Each number is 128 + 24 x the weight over the matrix's rms, rounded and kept within 0 to 255. Layers, rows and columns count from 0. Numbers have three digits each.

# q: layer 12 attention query, 192x192, rms 0.207, rows 0-63, columns 0-63
# k: layer 12 attention key, 192x192, rms 0.212, rows 0-63, columns 0-63
# v: layer 12 attention value, 192x192, rms 0.253, rows 0-35, columns 0-63
# o: layer 12 attention output (transposed), 192x192, rms 0.225, rows 0-35, columns 0-63
q0:170092101117155170048079143088126085116148137161137093099097100117111109099106126114134108103148078147127075096120135143106105129151116109113097110160144128098149116146123093161163081125178136
k0:120122162104132144042055140097117118147115101165143106130169078116149089099155109101127109109143171126125134113114164142115152102114150114139141105160108152101115153168124125120146132119146101
q1:127171096138156139173150135059136134183123128112147179108085138110115111083141137123126134163156155103156121156088153116116095145122137158093121152119138120099111143146144127143144094133130085
k1:151122104120143083132161152123159118125117104136132168162088143102109139090133146084110152129130127145102110111134142149111126128120146144153119119123106158129150153098130128118173124137143092
q2:165142100105158087101144130136153130099120130164179118096130120094184126144111127139111113158170117109131138183164122136124098150121111158117086148148127132115103132128121147128076121117077116
k2:126154141124122112121177099140113171163057181134117143152139104139181147109134140108165084128162104154107145166162089088160152092135117131147120106138125073102113099105125112148134106131090141
q3:121130125150140139172110123112162105097118104108129128170153082113118163143092172138137132114155110119099120131125086097080151134106156148108098107111140149088110122158113146109159175097141146
k3:130136089151130166134135138118180109122121118124125107146096165123115153147092147150143166130142085130165104141131106117096142118120148160144149145164137183148097109108174128167121148121106120
q4:126140107132130153136088145100123128062122140156143121136119127095107169107114156111110147135063140133130175143126146136116138117120134144108104138137154151114096123148099160144113140169118182
k4:125104090125080150117106151127140105127093096141115144127107152076115110151121171128128127077127128116126127163125089088138126095177081123090108119155130085121114096150120112144160130119115158
q5:117203105128143096134130144099131139136086117140118160112110099119119131098140150127113153160167087148161098133114088105120068105091147091147145139159106124119170078127179124163121129093139080
k5:087164099113089114146140130139156133131142094136114122134163127163137112084102120087137135162110100095104135129135171109118111101131130077097171100147125101130128140137116168177103130101111089
q6:117108189175158147138110126100093163120112112087143147073157136095134129116099138133143096072099110125122085137115130125188123136138110114109119130112117130163123118173153091125120133087139141
k6:097141150149142152129119115136160164123067113126115114098127118113117191129121119117147137124160157179109084153155128152165140162109102076118127110100147147104130156127083135149104161158140095
q7:148148115113106136093098107155070139151087118111189120171138096136122151139147154133143128164137154111131120132088131098140140109125143096125142143129105129112101114124150138126182052169107137
k7:128180079128148153135130075158120099126144161123096128125099130160124118088124130147129131158095120139157125169101136107117155146140158112153099135139120134131124069112130130156163112123108097
q8:161129090111106121156162157145116115113099154106149144111153155143128112124139126111124157124118147117107108135119148142197153115122084135111140167156114106134150126149133160151106100124126156
k8:120097115107073135118160129113139141124087077149147166126152134121133102135130119095091127165135141133124113112114177161154162122114073114111161136118159135107150108116137167135142168147096162
q9:142087084119135137114146152162151171133107118134151070128114195119116126090133146104159109113131115154160170097138138138104118154173125128123155108083135133124144128124136136110136115138145146
k9:121125086156129139131135108131103136115178113175099117136082126100146105106123163132130160148068118155157149128156145141086173164145101146123111148132120141122132151107169117108119081074127130
q10:114129093113127125168110077111114120121137131118116112074156097154167150115133121135084179155154111143114138134170140127137144142135088105088085120145116104136138141158091153096157130170156101
k10:128114154093160159124171110124131116102126138103127137146098081120087123132112133156110159128147151136131146118088097126096120144119119109094107129167159134192122154140167135119170131162129097
q11:147135109070159120094141167108126123091173126109104122119133106146155137151145120115130144092120102170080135108119110138149161147062130153108140111150124112105106136133120150092132150100127081
k11:144130092125162127093130163129107144108141117140113135134117127147142119157097083117102101113128130142163092100161096098169134124084115147100112113138114120109121162131118159069162137128122120
q12:177102182143114116119119143096136134134158123162143111131141115107133179074107113107108115181122090083149113160104105122138141132129144164122140111111155152129155139156098129123146174144171055
k12:181139102149143080155143109130147113131162102118094129091138156117155081101119111115139098166117106183126148124124109144141083115128119171095128162134135119149116161121126108109143178147117121
q13:123107122125143105093125103141124101118154119129146158158108118148097127142117179100166130155202100099114120123074116111114145111154101093106112103118158108162105090112122167116193124133175153
k13:098104125162127157171132113134172139129152117138200121111121078132176140147129109109082106107137115097123160128113149157116131103149126158084129117118105133165122109131140155134177139136148118
q14:131113154115125122133078143166143193097151128117136139123102140122096122149081135111152117143114116184126109154103098163125113117143108143118142116091094099141137135122135132149114113115169151
k14:123095135117152103146123182139145155132152137120131166123112124109157120142136107132154138146124123173101134153188161157151140135127130132148151129094160104096103118098164151154129084113126157
q15:148122171089115128125105125163162090120157116143155133176119126109090109098128093130119147146188145111120126080103190167106082083145116163136114151173109146110162174097150141143149119093113130
k15:133092157113138098097115126081131100165156130121159136112163089114077133104112114119127138170145137119144124159099155164131134115123116130163146125143102119118146108087158153124130128098146139
q16:144124124121137151147141123098146100131121111121130108108128126120145117107106134164142110129103158123113160162129116128150121071157101120152109129121129156151102174132168163150152115139146141
k16:100093120140110098123141083150149102104111133129153097112135138107141137132143099099132098151138140102154147114153145154149155134139110115143085128109122158149127172147131160132131124165126125
q17:134154144129110100115131135148073127141147118063118112138163138114111143123106199133141125093121115127130160150148111115116123102150135124099154080061138154163127112078084110110104132153133105
k17:144140116207103134127100123118124146170167143115132126126182158111146124123147174130186163102092126098141133110095143131143089133119119097126135137100133129159187132131133135150128096150104151
q18:132110129155124112145134139182102144151099105158125161159106127130117132115130107131116099149175105202168128105124180117145137109132122128141113161112142113157137165130102142100181185141119134
k18:150086139111149130122148150155091150166120116115152117124085114181149119124099124159107133138187163120143165128162149195107115116153144122111078172111092115096118089118095119134108191157142120
q19:138151142100131110098133105145150113137099140121155126149122100080104082078120108129135103135084153164133098142133098121121156166134117118137145164128146167136078173105128111154116162134143112
k19:129115102165111139132174122113134103126138162148136153141132101091125100094123140149128141167151127171116089141159115082135155143151077113143121123101157090121114187110133152152131121115127140
q20:146134149080145151132164160135112119117094123148135135120150099160093096154108118182064109107147124135106109111152115157121100148114130141136138131135102140144150082127123094124122148157111104
k20:167153157098183122059139129118142098186111123151159133094105088155095120117146096189078146142105080119107103105163084116131109115149120095123139133125115135166144149161130099133092144136129161
q21:075129113127110159137125132124111150085092105129153193147142115134134134142140161112115102112096143155122121132131143119193065125127120108113137169082149134103160140121139137108126119143151143
k21:074135095111141114111087155118143148145156134108134113085119161114171130145149124153095172079071141153134120140131140122122127130141091103101143181144140146112152101139162161124100115149118144
q22:146101121126132118164135110129148141063111130114113190167129155100119122148163120141145070156108170127109113124136145174117093184141143122166143086142175113161124157155140094141144135134149108
k22:073117125163131094124172141135137120114136128121151139131102159150102147112130144128141122153097120160155158113105086162087149102179122105115098109145173153145113095151097090103145118117104135
q23:128111139123121117144119124104132154131126123132135137152140109141141096161140154107129134114149079129156162138137114142090182185105104155128166194107131081117135113144118152095136154099135149
k23:063095107165122094122146113098135110124134081150125117131111138149117107113138173131164160078151086115124130125168116140122093181117149139162153165187117164100135100141099148111122135149108088
q24:098159169130126100100097133139106097113147124107138117087097097137086157122109117128140172127110116181121117120182125123146168133100151136089136117085124135104160093145110126118140159150097124
k24:069131165081146093126136127142057147124098132137118134123088133138150151153142112157124133123104114107114062144145150086168135121153142132092096123170107137081135111147107105148136125104201070
q25:142121122151111124173113140127128113119175091101150137109099095182128158098117158153114149119146129154135106126169142129143096166134098143114108118113133131132108106132133142130117121057117132
k25:114141150106087141145112141105125101151193092128144151080087149106147158146116133193102135094090114170111122079131121150120142104119132131132126136137103086118130122168074118118139122102125084
q26:156097114129162123138126132091133164169161129163111152127115134149136149145135143093110113149165157134123097123154118100107173143124073153172138116123124144109106108103115129123111153131100107
k26:167091124132199151150102126098104147179161127109151144113109123086121139126118156124145122145134156111100091099186126100138120157096101141113122154132108125132105073102138125156151122155102101
q27:167157113112140120155168159109151179120167151144123143126146131095101121163144156051160156111115080138117113141124143081113090147094132120132118137130108116132087126148152162191116133150127180
k27:126131148121149133116151167129117088129113160111095159092165189165129081157087100112147146170084164141107109109168110133140080105116185138115110138175127094140130127104145180113139121131145134
q28:156097099134170136158106107150140140108107130082137139128133092098152141120141102081128122154147095129171153147143165126126129104126124126120120155093108140136112132127105167120102148171128160
k28:133114086051117133098196107173134140140112118092127190107142106121114137119095092143109138118164058082135078104109123142091169149125127107117068171116108138136135108115151156092119103176153135
q29:105126116098151133109159046187151133167171138159085120123172117120131152153148127131142099157117145129132129127112150118124095155102117133129186097134120156093115147117157125134115160111150130
k29:100127106137156110169160098147158133148153127078137114118157139142123127116143139141132093122109120126130123068109172104149138144123136155149121091098158117105111142140134126129099142120151111
q30:086126154085073094146082121146116176101075148136116139124162114118098092104131151151125141126099147113119143151134182111127126145134151167125124109191135131139109118125141104145139158125119130
k30:109083114112124098136150193119120144132104164108170151127123158133123109124168165093108116114112117138139144141145110093134160105154131105171121146166118136150104142124160110090102137085124140
q31:123161085081181116156165113103124109122158128151130108156074146152126106122095119145110142120101142133124145143140133095153101137140097132115107112123130127102124154107123094158146085157093128
k31:143149112082138136155129099130147136122180138109126155131128124118097114173112163103131126101146124128131124127138097105113135140191117165092136110123107146090164161093117105125142096126113135
q32:088073131101154135121157124131147102111138081118138119108130159114114133122120118147138114148147147194124106122210116129146125114151157106153132102131093108106145135142125134126125120147106118
k32:108108075062169084144137148134145148153113131138144146106125114112114157121138151093130126118153176145134127129161113106142113112151115129122107101121119131104117146115117138114099131137111085
q33:104170119079107089122157136131139117128109095131085094146150114166121185153134141129124136136146145164141134178159123175139161102114124133147115133141079134109165119115100164087128145130128123
k33:096131107094083109140106117127125100124146082080063145115137114132118131113143144136161171130114111143151091121138153147157121094118143153126129124160088124116118149118157139122153125143098133
q34:118121070125103127127134121123146152095143153115131132148118108115170160132146120075104177130156088132075118116125161159151112112143103095124124130110120148131146192152124123180121146149096148
k34:125103141135124091121125146115131150108137119079107150142146096138135111115115160129163083114105116153138123112144094141135070153150088134124103162112127119155139133119102115127139111121113150
q35:086120124109100119152089125128127065145146102097084142141110130127120097142120119119122121106149183109134115063108144150124127107107150141158112095159168070172112143137179184170134131111146104
k35:176133109115133122134147132103105094112098099140118129143130165152138093123160096147145110127153139123121109093136113150114123124150099119174126130141196125156136105136095162133135097155122124
q36:156112136132101088164116158122140107112102164127119152132103167105154163128144143149107116114160150095129102138101096100159091139137130138081127119166128106101121102112156120144150118146146107
k36:111132112165060115122096121105146102138119136141127118150144171167164097115123119119113131133156131140096098151106113145141152192120099146112125139147160151120102115118141125124145150090156109
q37:126135147145070099123137137105141153102124159100142125127126140120146160119143063123101108139155106134135115107129113076119142139102142124110165159080151113136135136101105156128164098112117139
k37:143098132100132160149095132132161072148098127127134161123129088140137149106098080137124123147108100139138087144112107135114077119135158119135126178117096142152108136083138154152120124097135120
q38:119142132142157128117103132115127132156110111086117127127148129139129101146137148134154122119112164127121110175140101141115116173152110145117146127112106119109150106128187151126109131132143155
k38:120126133162131153123146125123123107133114130135141120174128100152143136162110124139141128125115144128176129106133081133151153167138115081107162133121144144149124118106145142120080094157105131
q39:111119127129096157124120101122125116139119162137132118133129117121140101087153145089104138093141147094106110094132122139089139127131162122106136138133136151131164113134152111146097112117116158
k39:127128118113126148122083098101142148103076116142110144062124106130114107130141155107127178119155122147125145105158144133105127131107141170130138100137157152101136123049150131130104105125127128
q40:118162122115122152111143150147123119096111137106086163103131121125103113125116159144136090133152110133126106122159135134151134191121171165181132125137120109147088154145093154141113115133111113
k40:100160154099114161063160131136106155103135132114096084130150143129119127103109118119155095131133096185090131116134152103175179125148123118086122096079152145103068136107100140105157120148123104
q41:138106114155154076124175133119140139133140128161144156134131125126085138111162102139132128084145121155167129122122131132141126183144116140131152150133154115125184101133151129090114095160126130
k41:120102155179158064089149167124114110185142144133121176160148112135134149140111139105158106112145097129118175154144117150104179154105139177098144169125141106105161140160122135111161145139089100
q42:141157164128100125104087111121104159125111106107122130150157158147118146163127127159146133122145086072115132141063153146112113134106118107115130156113160145117110094170132145152114152087118138
k42:122154137135097099136088092189106174104132125142149128139154150148101151154109112104113133092124134087113111106104178122153135141151124140149147174148158115126157079128087127134134181106149148
q43:133109128112150131123108110102088173150179146125139146126146164160144139109102127142081129156104133130074155151101105124143130132069127132120131108131134123130113083129142121151107133137123143
k43:115102083137175161146127143113131087138127145107161056116137143107113133156114085154111106123130136135114135131103116116100152109086098141130163107124096107118091145090121097142100116117119136
q44:120103154140147129134150117167140097099153161121160116132156120103145133125110151172152170098104120108121109123132143139106097125121169134126137117080105116134127123101139118182180078122102110
k44:074142108126136113113120132164121107141164128142091159155152147157148120114172151131100113099124104181085094136088110101125121141141101123126133095116114119117132127133149089176154058147124146
q45:098130113155150114134096076100168136109122083157103164113164105166118150113112124145117085093098097134085125136145133133120112120154141143119107153166155155152126148100146134156110095130146137
k45:134084129126082127144130122133124155140177111166152150104112096160126152087085158140162085124097129134096120168174132126096108131142119143100096166114182166145141094118129093110083135137165136
q46:149119117117118124107086128104135106071165130097134113101132102101111116102125177122109142109176117094114153147145136147129156117101120093120080109115132136168131101114131136105159126110173129
k46:158141152119139128129126121100157147092102150142114141131120147100154129113104119129128115129124134148131151146097108150154147095157139098154130179160126173120175097129155134093194075134109186
q47:115123113107085138155170114165112094115131161113135124168132101152152106119143152099148127181116141118134093159149111080145081146146160161098123144114117131151132102106127115113148162164158161
k47:085157145107131125135133152099118099118140147102062080134130096108143099106167106124121127132120131098122085150098126168122140129144125129120156100140139148153128062121110149153154174090192158
q48:160121098103116120113112138115183147154099137142130155137127109110138121153161105133137147099122139139137145088134103143121126123138129127137138117136111125125128113103136139130150160127094127
k48:114097137105136109088125124111192168146111108158079120155148113142168136130169126124105130125104149129104172150140116137136117140129123102069099122127111164133120125143117136166139105142083140
q49:154146149161141131119135109109210173139137166122101122125137169119125090124103144149112147127175128118074115148114107169103123127109106154129101092138136118097116133130105125119174161125088113
k49:126156142173157081099108077115143102110129123136134187180142174112097098135103123130138167103117096136104110133116096196109111106131111093158079083115100114099131140085098163142162134128156096
q50:115090122154083098141160121109169162111126083141120105080110085139116120132178138078114178147098149126056128119114087139111125093128138138094122121138103154130112154145111108120106091158135119
k50:132171114177119135112131132138128136138081130149098114127146056132146110139124193109107128151129118132113150107112117136126101096145155146145090114149141090113142112162132127152130112100134124
q51:147165120140145103127148092130099151118152126123094073139080124149138144091115111114069109115111161126154103146142140118129102145102185119160111129141114125120110107154148158143118177169164156
k51:131154129108112128140113161170121150120147108135089143151139133150138131122100114148113103147116157171110136135130085081128106116111115146142129109131118091113129117142127166092132182129137118
q52:119105109140096070143134127147105108135161119110171103105139135154141124149121123185134109084107141152098143137100149131192136160139151112133142107107113139142112111132098092152123152146147111
k52:108092078122129090094145154099122106117150136152112115110118133118137129137129147139148079122104083139157044099109089147161100115121155139158120142106154127153080107139123097115109135119137113
q53:116142133174143124111168132178148156132134133137105164133084138148111110141109148133132158115116091116097181118111186131131146159078125113133147135178144118116140116160161118156116154130088166
k53:129139110157116107150182116149149102136125153145134112088126152153134148182107122146102149157138094155072127094111116134137116105056134128138105110163121127101158133123067166168095107114087145
q54:125181167141125090100130140079109125113115109141113108145123145094125129140124155144157122125123123154156131095161130176104141075157094146158111103130107178112120135153122086101155094136139169
k54:166142150125136115144099102112101137121147139109130123136124134112112130154113135164124131125120114049120153156108119149143130095133123162122163124159138125106115130118138073088169126149082125
q55:095165139089120090093111147106106121156114144110173147152148130095159129135153122106108140089121104144100142075116134144119131115115113111169145141107164139144169141116060141144157114131106126
k55:116164079090134135110120086127108177145149178131114136089130164150182101140136089141134112106167072104128165100116127141089136156162162157109128119137119121141163130144101121095109123133132117
q56:062168180101123149136110158127148077101121138122126077121141110122137145174121147150128105122121119166138136117124140117132135135197118167130102134125147120162113102118141140161140118140131100
k56:136116170139154135151150133166105127192095134161115117128059143128105109150170141133143067151108141108121102137084139095092164092111111170128150146088126139105119117161183162120138110114126130
q57:135094093103127124109144140098096143158119137120142123119106118158125124115126144144144111108138121135064092118138103118131137122141138146135165110141138130119119119131172148106111094128130132
k57:124116150146164167130109158109052115118126116146125056117128095139103090115119129143111152109133122106073157170151125108146112147128125184129135137084158149128157156106139150123130133148110139
q58:143145119151120100159103120140170153114153105116169145179150130182186141097164111126125117119144085161144157140155122143113194135135144137136126096122128121103133096104159118180127133130110135
k58:122159110134159107116124102092161141086142112153149134097118111175141132112101099128154154100130110143142090126130129109104154109138160142120135156110129118160147105115133124145106103106136120
q59:156127132095137097120146114148142142129140107135106143136083122075163147136153094134115147099130149159143115167174118110146161149086145126115140153099126103127075155173124122174121112147126163
k59:146104131134116079126128148118126119076099152135148163120136105144139131163108131153132134142116169099129116147150086084112122137102108123095114143114134116128113131164129156148137143148155152
q60:131101101093139115147109152148090082138110110114153114093124148142105151097093102114156138141128135148130126131141100094073104189083135141117141112147135124142127108105144148142130147151127156
k60:139171111115129109132140161164120130143112115118130145115122129098133134103112085098104122133167104123150114099159059092076128144154117114134145124141115116112157118147160095142199140155117156
q61:095110122154112140131168114138113108106131152123130142116172137118137145108109155115172158097091110118116125145154177111130116158139115115101159136145130155081107102128127150090162186110160064
k61:139111130126079110108180110098177111149130122104111118158105150107122132153086140134141197122102084136116131148154142119134062183128121108130158105081127120126136101165114128070131136141155112
q62:139142106182121136138133163087109108147172124092118113149154086104097127126154097136120151207152104156144111088134140147175156107125142107116113137142123150138144173111130128108096118131127138
k62:099145148121108150128147117135091129125146142127146163097134134130077152134128068157158131128150130137160147112151171147145146101197170111110176123136136104095090134140115115126096135149119149
q63:091130116142100099135134150099139102116111145137121144119121102142177146128120152112152100137121109123138119113121133134122133155139128114113144171074120107120105187086123141141175154147103119
k63:070151159121113130095145104151104135144108123135119122092124135139147070103077137126141137113165122105151161145154106161156121154129137098109134172088115121143121179146166122132153114117143140
v0:123175133139101132123108134134095145091140126133164137096141104137153123114154077096130123144124087152099123123149115130076143119153112143095165151154087134125138122129088152162118104119158134
o0:177130142124110162186188133130098121116059120114126125113151084150144119143134101115088120145111130119120173136088120091145122139135116152119148133099161161118176129115130158120114122168092136
v1:150164137143154145150125137122158157143132135091146123118181139122110065088116108119150155144086144139173108186170108158105101117152114098132082119171108149115132103185122137154166134091122108
o1:112105155119083123111134138120150159147111166160124123144103110175166156138110149106112117130150119155162117133120082129127155190090127102115138110098075170130128144083126091099178163098075151
v2:090128125123126095099115150102138118086137121096144119173142085125111140156117162095142116117126132147154136166132158139123119118165127148129149156102110109154129096159141174106131107094086156
o2:131151137129113142147116113156107136137111153078142131128165131155103116105126112129117117111145187109096142118143103159115127194120129125144116148168111165105114121124069090137119138163153152
v3:111141154150087144131094119123139106132149113131106136130133103085113135114090106117116138147117106093090167110085126136136134165128115142136151152142129136100095191133139126157144164136152147
o3:135093129124144155123123138131140143094170144140138154104109126151145088141133108104127125103171171129125121110130153104169138156112157165155101148114140134183109138143115130120133139096112078
v4:125138153111178111122130138163056101122122111119115150102091088110135137153137162147122116117134147081132151109122111113170142157141152079140120113083144116144144137099152160104136122091157138
o4:136138131115160118130119136146159111122135151140149103125129148094125117151156196142094097126114158137101130181119130143148123092149136123140109124139128143141109117139153156153116123120148110
v5:122133139159144154097149167134126142139163093150159069163154129099097078130123141113134101095141161127126085083107102132130109095117094132105120093102118153142099121115100106115122117124168125
o5:117141183133127144134129096133109135106185107109113160133094134146084124104123125154110126141131088129152098096124143111124156128138100081142134135151132126110144100114149129140115082118138131
v6:128125115135150125131133141123153159145156123118157105102084130135133134094128160156118092152161136152169133122113110117119139143152157151157130109140135155135127145121145142129104112163116104
o6:091152123093089163136131177140141114123103125080107129143132126160126109163136111125090160120126169082093108161193122141115119107125111102163154126112144130073144108140143113103132134140145109
v7:141139151122157187125160114153125132126138117099171091114165173127102117123113168151181101110130162128109129146124133172093145159185125121097143133148144074141130145081109152134135163119145107
o7:139109132120117104117136131149175174111120073138124137140119101132187161121137102146070175133094120148120101141138138148121112134094089127135121125141154114152134088122143092164128130133168132
v8:138101113121116173161138137114127093138120176115132140139109097104129138091139130153158127095155140106105090125120116123114127089120152139097140153133157206102139166118116134059112142135145119
o8:150121155127166130131172155118171103129163123159063072117115135131114134111126121132091077071139098153087155111152146144133144094108127157108114133122154111091116127186150140144168129140125132
v9:106147147118109096166136134079153149084123147136098133159122109137085086136101101103153101112137137099146110104123116094121114128113115120152154152134156097135113103126133180149137139129075147
o9:135084147156073133136111143112089106141095094132128111102111140144138173112148169105108114146115112092121106128142153157127165122178157110100124144123109179121120183122134128118170099096119112
v10:135108165127147110138125137156108094110114108164121089131166141101103124127156090128128097126133141145150127107124115144112121122113130133123125169161098108122136118117145122131144118117132115
o10:148150131136138164136122123145148147131092134085132127117075152096118126156119183128139109126152132089107110116121110103124125128137152125106145125142136103140110118162086094142139145113082163
v11:135107138089112141167118105102168152126082130133102190158154125153123139142146074137135086144099051128121094132146105144146137176130137127138106092120160116180121131102134108130129160118127165
o11:122090159148122107161100109180147145139163127142146129161106122125169117142146149110163147176111150124131140139155111099125088138108094149122122135104114148121106116152081134092112120133170111
v12:107122145104123110114121111106145168135161110118136112150132120149125114093132132108118112126145160148127124138122093117111109120131106109147140117082137117104146079103151121160132150103124109
o12:102118121110150147131102139110145112154130147162134125140149142145133159144120166165154147121142118083120160068130148164138123132135144122167114106122119149125125127133102181113127129155123154
v13:109094119115123129109150152099085150104133131098120122123120126170095126125073134124141120094112096121168128127151179150105134162106133118172101127158118125151139138106117117130103125133111160
o13:125148104118101114171121128174126135125095108151153140109125096104172116136135139136108088133135146110073133127135124128085165134132143082087105144141099154148139094144113077107139149154145098
v14:150147152152133092107156122126118144149154102117137178077107128081120113103156116134127124142139158148166088138151146099099143109151118123131177159133169124147098118111130093094126140145148101
o14:143138113099135138148137125103093149143119164113151107108158146184134113129155131131133127126123160113112179121121138115115160114099125115127156139136131115085135169107139089168162143128129075
v15:088129109127087123129144120154120106113139137108136139080163160146151105129171168121131132120182143134138199136155153124161123146076142210089138125159105137126117089156149087171133130133119161
o15:154136092109119165151120140141124142116116116131122125164136181146120149122129099108131160100130136105077099109159143206106106171150123107121133156096155104126139097127136086092151118133123125
v16:174112138122147147101153162048149131110124134152144105106135146126133134122129117164137167146160136123169155155109131121080120153150108136129125168099104109119136091153086144077117096131117139
o16:105110126148127131182117113174120141116101169136130150090133111130137165131126168150137126140123118128093123081127145129129161156128154139122136104144118087107111123135134113147131127140097121
v17:143110137139117136135144126122160095110105136128138122145104143127133130105115110133142100118103137102148116146130170128073119103111121114134114080132192097135143088114143121154099108116158121
o17:116111123130130158154138110152124138123232129154108122156160138114163131166139148148147128133104163140133093091164113125129104142182116119102141180143118168125142138175174115094148147111088111
v18:129148115158146136088171126135149079131133111142100087134112169099150116135133162135122130118123144137120156135144147127151100105124120111079054119127145113148090096108140156139117102157154134
o18:128133133146106154122082149166123107137145099154127123103150144060106149117122119136109131142093144126106098101106107110135136124145184100109131137128118122123124129156150109105136133157139132
v19:118159116140119111104104142112135133121129156067133116139126150101154097140148145100095138108124118165133115132134131122147179101128110096140119115156083156098125109115124104117126115119138105
o19:122111163162163094110117107101134137123156097103150143139088101181125155122138122116130132101114112158173140184114130139138179113125126127148110107091142134118133162121168071120108117095091131
v20:134136149102085115139093097157149159074125135119102105142179113055096128121156128142143118088124148117136121100113134145111167141114130136132138126159112130134131120142172143174132142127139128
o20:150100140087162086125151162144112127146099119083125143145080124131122115111132149115109118110171113112155109127130132180146139116136120107070132110123126075147181140135134114105089147151189109
v21:103146101131147065165127147130146076124126206101160094119095160143147125106145135134154144097076192126114114165144132145105141128094136137096155132078097130125116118121088149118151115139109128
o21:152093135134071165105126151139135143122136147134151111116153084070113175107149117131120115149174153110092083149093151123131125101140122105099115151132164156098133116128168146106137129118128101
v22:128132140125152121132098155094155137106134097177132113153109119122071164148162119094158113194187097156138138102112156180117106133073104150155166108116112141086116134088112141131097121139143106
o22:135080111092085098133170113163125139189130107088106133094174089147115083109173162138157148112112113134156139106104140105141128095102130174136090138140150100173144138170105127114117067076106126
v23:120171106122139111078112147113122131156121123162112092148122122144085114127130151170100138054141162150166138122092152120149118090098163126156131112148157116125098126107164126132105183141125156
o23:110090126159122091134127141125114153131136126118160115143166128103126142138150121104134125162152140139104097156162173102176092110138142134146163117121093094102119136130120166161115135140087109
v24:125128140110122087134107130103124123126108148080109142108133138141130082134119153119142140113161140086135098096124157108145130133148120124121139156131144124162106146138160102145087156109180145
o24:127126150150139138137142178122117110120104111141138138118103104152100140119145156137124096147119151140144150131145101144129108142124113137101114100137144095169158095113128134126156148175130100
v25:135126128121080116128105105140085185130094104123131125143113153144146119100121173124122160094121092168084125097129131111150169122156148137142136152183120124147125176135131137178132168141111101
o25:132111105147131201132124155158158102148112146117134137129089124097091132137104132115130126163076112093166104148110146167143131098170127177124110091145108167150144121099124132095121131140101099
v26:141138120177131137126109129106104121173123146092138108085085162126134169140140137108090132176168106147125124168164122170109108132105097138103088149107139081076135128136140143155159131100125129
o26:123112165134125125110122169159158118107057131162137125130105140055147127065092105127113172105119141117138109130104148059162103178143153154117134092098132140136112125138162162146128084126109156
v27:124173127118121175156105105146095137094120134143125188136125148126134121133161190140135132142115093139096132131089130155133080101153126133108156100090133188108106096137150145151110114143075139
o27:123083100142104184121149162159139152164158059132072155165142124132145150127115136105109109144127133108111105130117155114092136161148113187114085120138150108141134106118148107164105140114126142
v28:142115103136133123133128114163124109162133109103128107159128145107112110112133118122121131105133163151147136139140129112138106134160128122119123122131142152125102095112170178127115071118088122
o28:152127152104118129124105157111131128106145153146116138074138137119121137113145122186129147117144121126095140144118131155107150135172142132101152130142161124162127119162080129148100115115138153
v29:134138116134113157130142178110135133102168146115144122114107095120070111080161152150172135111092140115117165091131138129164119121093149108151141173136098125100127163095111117118143174115157088
o29:139111094189160109114108135133161083122093160158123123137145102121116142154086166135118150137150154144157107157131150107151143097124156126141133139130113120129072114165161099123173104138126132
v30:131153147109120147156154128115119071163099134111154154126140101125108101133136126081124166123152123130131121110105128174133128136144138155145129150111164093111106154094131131137140159122107128
o30:136132141164116199106111171159114164144152157099126095112128102139085153119132136135134181137134125103116114143139138101094136096108128143161127137146103130114126150168102117100124113141136155
v31:091137140146094141096118124156126149081147104141139161136118116138074121142124131138149106108163104115116165120140166084142121163078146109137083092139104143139116092109131082130156121122106164
o31:125136116139129098152129088123154116151135128122155117123130122143129120111090156142127139122141100103124125108158165129184124122110097121140128146112161143106112144087148134131130127132137140
v32:173120134161113145121104156168160112131164143141123124135095120128080101177103111136117130091115114139128152078090147113141129140123128118137115099143071141137145118138135122111150133149134127
o32:119122124158115150143139116096120152142148117107168135142126116123143131151140153151149139134127128134123152111144152138140159115105156146149114109119094127117138144148122153092130080133162134
v33:088131095153130096099096136112154166106156137134145111146142103119135162122148166142125090143129165114147120136135077148111120146112158121127149128116153065121133141129099140139149110140135136
o33:141135141120148124163134118136112149144127109129155158122139105122122134128142071137146163104107135109146138178109141117146146152171121133140135161148168146168139148128144162146151114146166146
v34:149160138110141103143146129136145121097137146130125193120173126096127144155140108138159124095117133104115161119126145096150132130084125099147121101103128105165127109157154129116143074095146126
o34:109159157153125128112093102137100121166159140129099139137131151129138131147097141124132122121176126146137096159155116182145079122123120139125116165111159147119151146116099149119118124117105164
v35:157152108089115077135141127146132175090109111133111125085136140144150157140133162188098125141142151139154107142126111114171157148144105141159126143148143155135119111097105159074123132114136133
o35:111105110093107121124132111122104099162167162097121115117092074117116176112097151097128161109111129160140152118159114150103112166141090127165115119141109115080110160111130152100073144106158126